Each number is 500 + 25 x the weight over its row's rms, rounded and kept within 0 to 999. Layers, rows and columns count from 0. Numbers have three digits each. The size before them is the row's rms in percent of the matrix's.

# layer 4 MLP up, 1536x384, rms 0.0645, rows 1149-1198, columns 64-127
099:496486483501509509497515526505500516456499436487489518500493485486481498473515486496529531498489479516546467528494539512522521495520475526503483483489484475444459531517542527519547479477518497
090:466540506521507529467517506494504472494504497482479536463486465484561499472477539539496564493494480509495486496564575518506522485539546510501517480556493544478480543512530511465492491502476487
106:478485514545534453472518487513502500538530512523514468487510510505514466504527482494502486507487484495511503481483503528506521507525480518508562485494493498511536468506532494512499479484497456
106:535499450483464495488487497535493481535487490521508478508480458432537513477504534502503512503466480457514494460461488501536555479511506531492504506525567511510513502525504524477473472492513508
099:516484476480476453482554483500519516515485497492493534500482513512507511491482557514485463501511486492465530517464549500489531498483531544493532483474490458497480480478547508478492471513527501
107:520509484495492482486491503498504498465541507516528539474477505481518491501508498519494495455496516537521490492497518497521520496480513541522570511503508466513480533509482527496477494503575531
112:506499553499465496510513525454504507459465516495506501489471556462482464490536496500519523502487492482513460494524501480527524496513521540534488501477489528529463488533522509488489487510549505
090:492494489531453511453510510496510501490475431526519506482477518525552478500523493465493514490490539462491501428511483517488501495511494488525441454490479526471505502482486457412491475505529505
108:487515457476500480471469556480555498510553469513489504525535524522483473496519531537497501447526570514480444539513525471484466469478538512500496514526530510478465506486482465478505476489540481
103:533502511529458498437515509503527497476503462475506494500540538529508504487519548498500531472484547505492510470491465467514472488493534542451537517481499531483518491505505501459510459478502514
095:483471511519517494487524535493482468570465492522480509532477533519551475544539477494501496488499517503501476502526512477547483498514488504458492490517512581495496580517516485484466450481507504
107:471558497538434512472509505470537503495478470550540529528510487534505531520547509510530483505519522487502488495524528456517498494502483500489496514502523516508523478494505482481500508478536477
098:500525543499500479493544507500518520484476476496472495488495509489531542517470523520527493512510526513500523476488530503534506496530604534443507511546520545480493496485492472506539450566490487
091:553473523514508513485480519458523516506469457470541510552505465541493490521478532504469502528546496506516518517495496483535532458513494509487520527480493498480445498502529491518526500510517520
091:477504521493486513512516446535532497465500492527466498489516539439497503560475486497571520490488517518520501508520484499506499495523534517503520511482539497490521510505490537465516484507503453
091:455510506503495450494514555482490489479478493502522499523533461478528505498539496512476502455438514461482479460444570522517496503509514482452499473491516494471479504476533501445455485505497535
095:481541502462515495457480515508534468520499509490504511485477498520524511514478498465512509533515472462518529468548552516547529479507512458489478459522532480482507516508517480525516503503525514
102:486531511476493515502522540477557525492492457484466553512534523503537513517505527563485530535536492514488489517467542486508508494539513544452491518493532504502491480522477525461496473522512457
103:482500484502519460458479534517512486500533544486464483494470551498537465512504485529483510487490462488504508492507519506524538485486514489480522513483511502455428488511497543474497504483499459
098:528479497522504501475479497476522483478501497480497490541501468548497499507529497479535497478512509469521503519485485493527489513523483513479536517488563507483474523479553526519526481545530497
101:500505509553458465436483492473506510491470494525489465532551559498546453455537489466497477545495517535502498503513511483508477505524518506464459477480554549505498487520542512499497495541517498
111:518492519504510474456536521498484444503491487567522501489484516456556506530497513500515486489505498445555515513493469501459497491531519491497525528522498499524465500507535519462500497462530465
101:492505511500524494498496477483498494472478488528494489514488477508523506490502567491514512498523473485522533520487530494547512452490499475449524484506509540497507490529505489501523526525536442
095:529509482493500485486511510517506439449528516505494504486529474524486477537530496525532482486470539530506511493487491546476502496494515503540529497482502488479501542523522477512497490504523492
115:472494451532506526453508532481502445496495487503513551502503524503524486483495502496479495511509502526511461469487518545504500463509556531499490497519468520497486500513509524493503466483529516
114:523516507435509518492533524492491451475507503489522529490512537456522508500523492498529502489465529490496487510461552506515474465483489504459484487471521494517492506490528492493490484491509458
095:523523515513500468526511520461505510516501484554486506491515526488528480504499497517506508511497562494478508477529500480490548439524495511491537489478516521509483542496508538512502504492485523
100:492520488507501502497511481471496471492494548530460493497515509514515501443490520530483508521499495473482457496477498505499522507527471540484504468491484489514515509516521485497491510493489519
111:522502461513530508475504493487514506533510524477453506516486547522493478499491515484480490513516523512505469508482467485530491487494502427444511468514536487506501487520522533490564512502498492
092:512501535522474486483516502530507513497497459489466515478493520525524521528514534511504504472471524496491498485462510523507512538526531473500481468514495434531497503495485455491511499493505474
089:510565510513473513496546528466462532509475514530513500542520483521527493501507468523534488448480497496511486521524513530515513469523533508541501469531488497490523528515529506468487467547499490
089:467494449531498502494444519492502520506508509489492540496479506505494511489565521512494547494506477483529428547494491494508582487535502519520478509529507526499483521510514486559479481538539485
114:489493494545520493506510500441517462469500468517445463456529526483549504517551580492514524448487525499495509476501494476496484506513506536503542471467499476502525555500513470421554504497509537
104:528532510526473505517515503542512494495492496517486501506501518439543515523525504520526512490483528493493517464525494467513540501532490535477559509531535475489501551504501520505520501527512498
100:476503484511469457466496473514512507530508482487498470472518536555578485499472520517510482531524469495499472498526506497565543461509521488553513524493534526435481508520521487488517489486528500
083:474500505469483492509501502480503517541456483499508469466487477538522522527513498544501499526492465465482457546487503461525550509488514526433487480541473545548508511506513505503488494510489536
101:455498497519507486472505545512509477493494528529452456490513517519518517521521518508493543517519486507464530535479547430530524491541538531470490500540522515535502524519514500495522497494521500
084:513521518475508512531517491488494471471467528526530546499506514512482528484578468534555533535520520475448521458489507532473495503519468498496467502545477518490498526502503514486544493526489516
103:502505490495536457462474481487502487487467483529499531505532496510485514542458547539521500513519477504466506509481522494506536472496484500466500475531539523512461489496503508541524500524493475
088:515505457514502526485537469488514488511545513517496463514475489495513501518525537536499494461494475480491495510479537477511522505517538470519527451541501492519500523478520485503555508508504516
123:487515509489487480445504552496524560560507475542465490485512488470562496486578526576484496496486530528502495529542529518518498504495530510490544536501531453523479502505506465477500484476506465
107:466495483489518514470528513486515462498525490512475539503472500489471449482482531488523517525514522487483494485529546525497504481559515459512505513523489518501458484503493518460476509481502502
117:498498508525471486458532526485497534517478511537487475455494500553570501516514518489485504482512535513502524469436499505554541465513513522476471439522526532496492512494518468490522451534516485
114:475523459471492507498507498517538510498460537500429553491490496511518509509516490493477476526485497497505549526500531463497514436467501484490503509470509519480489478526512504517529516471530494
085:497510477527516464499476502507467471542495488517465467512482486506528473508476476537473489525528548489520417504473553494502521495493494541495459484514531510508461492487530521518494553457497493
107:496505487524482486408523521501543530522520478509490494444482492516484476505480496519460516482494482539456534538475506513531519507507542534504499495484471466499416495515545506462518431519499476
106:512525483506479508483512485462522492523523481474482485468446508488531448510477506498514480500488508504487466500519501506494504466505489498531505514503518532422461486511486503491493496511516492
107:527505485487496433494525518501493448535442513509529480492517531486511509522492472561515503460513497527454516464524500516519504509476493543487473453515535463471507505509501518509500494495533496
099:539541517447484485466514527519526530516533448521479515501466463485542502480485499501501492483536490441505486465511515482506544505524539533486509490545524461450490502502492524491501501525520450
102:553492489537508535521504504475518490462524479509501542490473507516485527484468492512504555486467526485578512475515511512531524463525518556503517458522503512555457492510502531471508536499503538
# layer 4 MLP down (transposed), 1536x384, rms 0.0561, rows 1149-1198, columns 64-127
102:503492527550521476554535459535495512511502458537530540444483468537540520503490500492461508526514508496474526444514545491469480507477496497494499499466491477531528521492513486504471498466514466
098:500483498513516507516491470530449524500446519543518564471508479526506485472530550524467465478491461480502488490514525482507502505457468500509535499527516503482461491419487490479453485502497501
112:486507490516522502495499501490493530489532471488504499481510515525513505470481514491500515546524498480498511478526503500528513453475490520515496499518531470496491462490515509463499473483515488
107:517501464459488485487501489497502481528488505516507461480446439464494513508551475512520493498516465483491478470495481513483523510479477495497526529478511455501503528458471495517498470480484525
096:525460478507521521460535529493488454475509495514541499493487486538500470502473466506521499492505470483470495530523501464484492553522489507467483493491497486474535493515509473527513502485437474
107:503484495511497516518498513505470487550496494512530535519524525532493501499526491514495510504514501496516461527531514529497518521468481496509502530483477548521501495496481515505492534501489519
110:513507495499508494466509482490510514492514488488502538484473511450461512512524492530529528490492452500521468500481492545488529469515513499496457551489501510497490493444495497509479492497477485
090:517484487476531498459505486498481537490490563513463464469506492470481527520476519495497509472533485466481497519498546505494571508520486498540574470500461485515476497457527504520503538520561497
112:485512491496547503470475494547493484518508446531540478512523545504492496473471496500488488473454486561520512458475485530485507475497494522531513524526554483479492513445504495478504490505489542
102:493494498481517496545459522477482479531472479466500525518483549469483521543463527476534497460487523494496506472478497498544510478515517521475471531496503485512467500524529467515492495504497483
091:539490491505522482512481499546482518536496488495487550504507435479460479473532486520504462518486509525497474543478515489505493520511556562496505502492539484466520439467497535518509508492528521
099:531519495500461426479488493506510493487501521466495472503475567486520497497502468484497515523489493527525517498481511506489462580505520497525519477458514496507486491441468501501486508450509502
086:499487425462486523525501477506508480529507512537502524493516523526528450487557468463489483483512474507474465528546508500494477540498425482566504507491488433526504495491501526516485550460507460
092:502484515496530497491515537514510476498510501513514517482451526497530544468502473565458463480483516483496504485478512546499496439484500462490544494494534507485500475442449504464502510493523472
091:514532425531504486507505509512462513502513529509495479481509508481482509495504497502520520538514511489491438544477506501542460515456474464509530512523498503470507504464467516495456474517537500
091:488495500485528514509491474503443538459481546497490489515504481460483502479539494535488483507514477518496488510471458560499516503490480479483493502544492445558500493458524527503491443513471514
102:478504471515560477510480507523496491455523438435515567474541496515507497497451527496477524488523524503572467500527510500502480517491470424484500493503506443527493495511498459521440543528539478
105:524529506487480533481506519477516486514483485486523478534460547519486488542508506498522522502537491503510507568515469500479490463499531501491509503488492453499528542473463473554504530491478504
103:494498529486522499532509514490464534497507502478501500518562492512516531516487505482475506551448504510478484549488521495518519505523502500537489520520496502532518522520499481475458498518514507
097:471455475493469461485491506498478483509497500507493496471445497516507512521484523517480501496476494491492500464512504517520489530492509498524515504500476510461488522311473495499493505458516495
099:499485547480479496516529504522482491461495514489495451470451500483492541514462509548478496509510501444505460551501500493508523498496490507503521511478461473517504545508469490479478531508533502
114:521479500519507454476485520481510491504514516521503497497487504509529524538473504513507518484492483474552515456529472487479455523484524481515495529518497491514489519489466478443502505486518476
105:517506543538544546504529521460460499501481469515501464535493430492489474484495511558489501475495437493471501537508517465506473489510472438538493504499475487513486486488523525472504512504505476
097:536528490462516491519520478489495576498510545474476522488526523493495496479469479476476516472522497466497517530471521512439512526472481456462502470484506516531509480511476524498486529459489488
119:459495491501442487491488521463455510475490461515498521521494474491519479533497496495509483564474480511524467511503497560525507503506509478537501508493470527497508503441469494481497475495430516
114:523491539473518488482492513488421489463480502500492544507510517504485481497517483508525458450499528475511542530509482517491531531493449534470532446478533539477480499436494504472479490528482523
100:457488512481512511544495489491560534523483493518461528542511514543543502504485482466512495534486520539527475497468491507506452510526520532517528501504478489491501481519491482520440533471508527
103:532510458517483486540468466494420505531500547506518448520538470485499491511486490494483524510527509463508507500528520492482536478516533521508524512487511492546539490505517503488471511541502494
111:451511492498504544456527475460557518486441500501536523546504504497516515511488475468458478470472510481491505536499505552492521523508493474505511561483532518503528467545483483492505486508462502
087:486479473506499523532490498492453521519483523506465517542506439494486442493465502516513481502516487457491467505513492503540475540468464559500513512498509546477488486532533523519484491465497510
082:496481462491493483517499460523489485467541477476531514515488485494460468492488561477478486537518502484477545504468508469470509484474486493458503541463503481511430489474478467528544509471531512
093:503547521503466513505558487504527495530483496516501511551500522510505487505455480478513440509512536478481472465521507499464451511478499481482512521513494528500519499546490520458535520485509514
111:450496495511535484503524467485562457471503480483448511509484523493509514514469536509491478502476520476525521475511463515500515518529477485521494521504482473514437529506466509529507533500454504
099:508492428535476538507521494494513511477516506509500483518502512511451462462556525524506517533503505515518475492507458498478496545472508496515511482487517532480500452375492510480491416506527476
103:490476499484507499502524521511472502512498464496533494519539475469489498495467506541469515445484495491496477519507475525481490531472522518458481502504496505489473488447489504542518487521506503
079:517530531495492478480527499510494476487508545497511515541485524485480459482474523464495509459476527503519531459491528537471500539543509494517501504489508468433479458463491519482503539492493484
094:573499509532467487458513526463474507519471488545516488567478523508474500468482543470549451455469537484540508460517488520495518535466479469512481486483496493484521464463496500467484506498486535
088:527538467551498477516480509509437500482490492459486515519502497488503519473530457510520506482516512476460518483511489479487509482498533512515517541523488511541483501445512563467517483516510523
108:505515502530474530534486486494507536507501477495518538520468489495471456472493458538452475523488473484503526484519492516500514505552512491512544476537545493478501482507493497460510503477513466
084:523508533483508476511481527512512489484508462513517508477487472536518479522501496474516500516502555507505497487468502499492512493503445531537483501489509507466483499516490540509480481525487497
108:471451519524470513497507506479513533529503474468489496507501530459505481533499479477501477501511491454497551480464452501495523559487535532508488497454500476523511511461489455519514533471490514
108:514534498507519484525523544493502550480515524461526499514528465486485489488487501522514526463523510544492495483492503498527465493497486522460504540502493456517515512518431484530505492520485478
118:517505504525477495501513490536467510564505525457506526474519469537482472486481542514473470522517478476494475529504525491532484493483541495522501441487484482501459490549477487496536454507512503
117:499481488504557492499491507489507478483483526466535519495516506465476491517538471447509457537500505499495514537476494494516499491516465494464481541524456494491475525470459484508496503498528528
081:494465530483505537500525506460520514476491514526538520508517510474503543467516557488519532484448515493497549515519473490514491495503478519472495483479463531490531523506481501460521438554472465
104:532489509475517495541523505461551535521515497480498555492465518479509475506471483515503464512496519508497518493501558459490480492467517513473488515449441523492466480490514520494520492471512539
107:498507535518502497540487497503483474501496503474486509484521473537492527477515528503487530520452518473466522499508490474502496481503535548525527510492491520571542472498544475470518468509483519
111:521491470496498507473496459511510527524484544456494515494500523452481541506497497514505509508485492569490446509495482471503490469496520478494485463451543509485500504552450564543499495527479505
094:454485483519471484477498473478487539476539517478451484508503509524537439493485497515483467513502483499517521511504496483486539555459512492484537491484502530525468475384522477462515502492489428
102:469512511518487467520492480482529517464484494454490501481520494475496555489483502503540516535493495498536540523549520505508486483548524473508428502447490469538485477524487483498506474525524497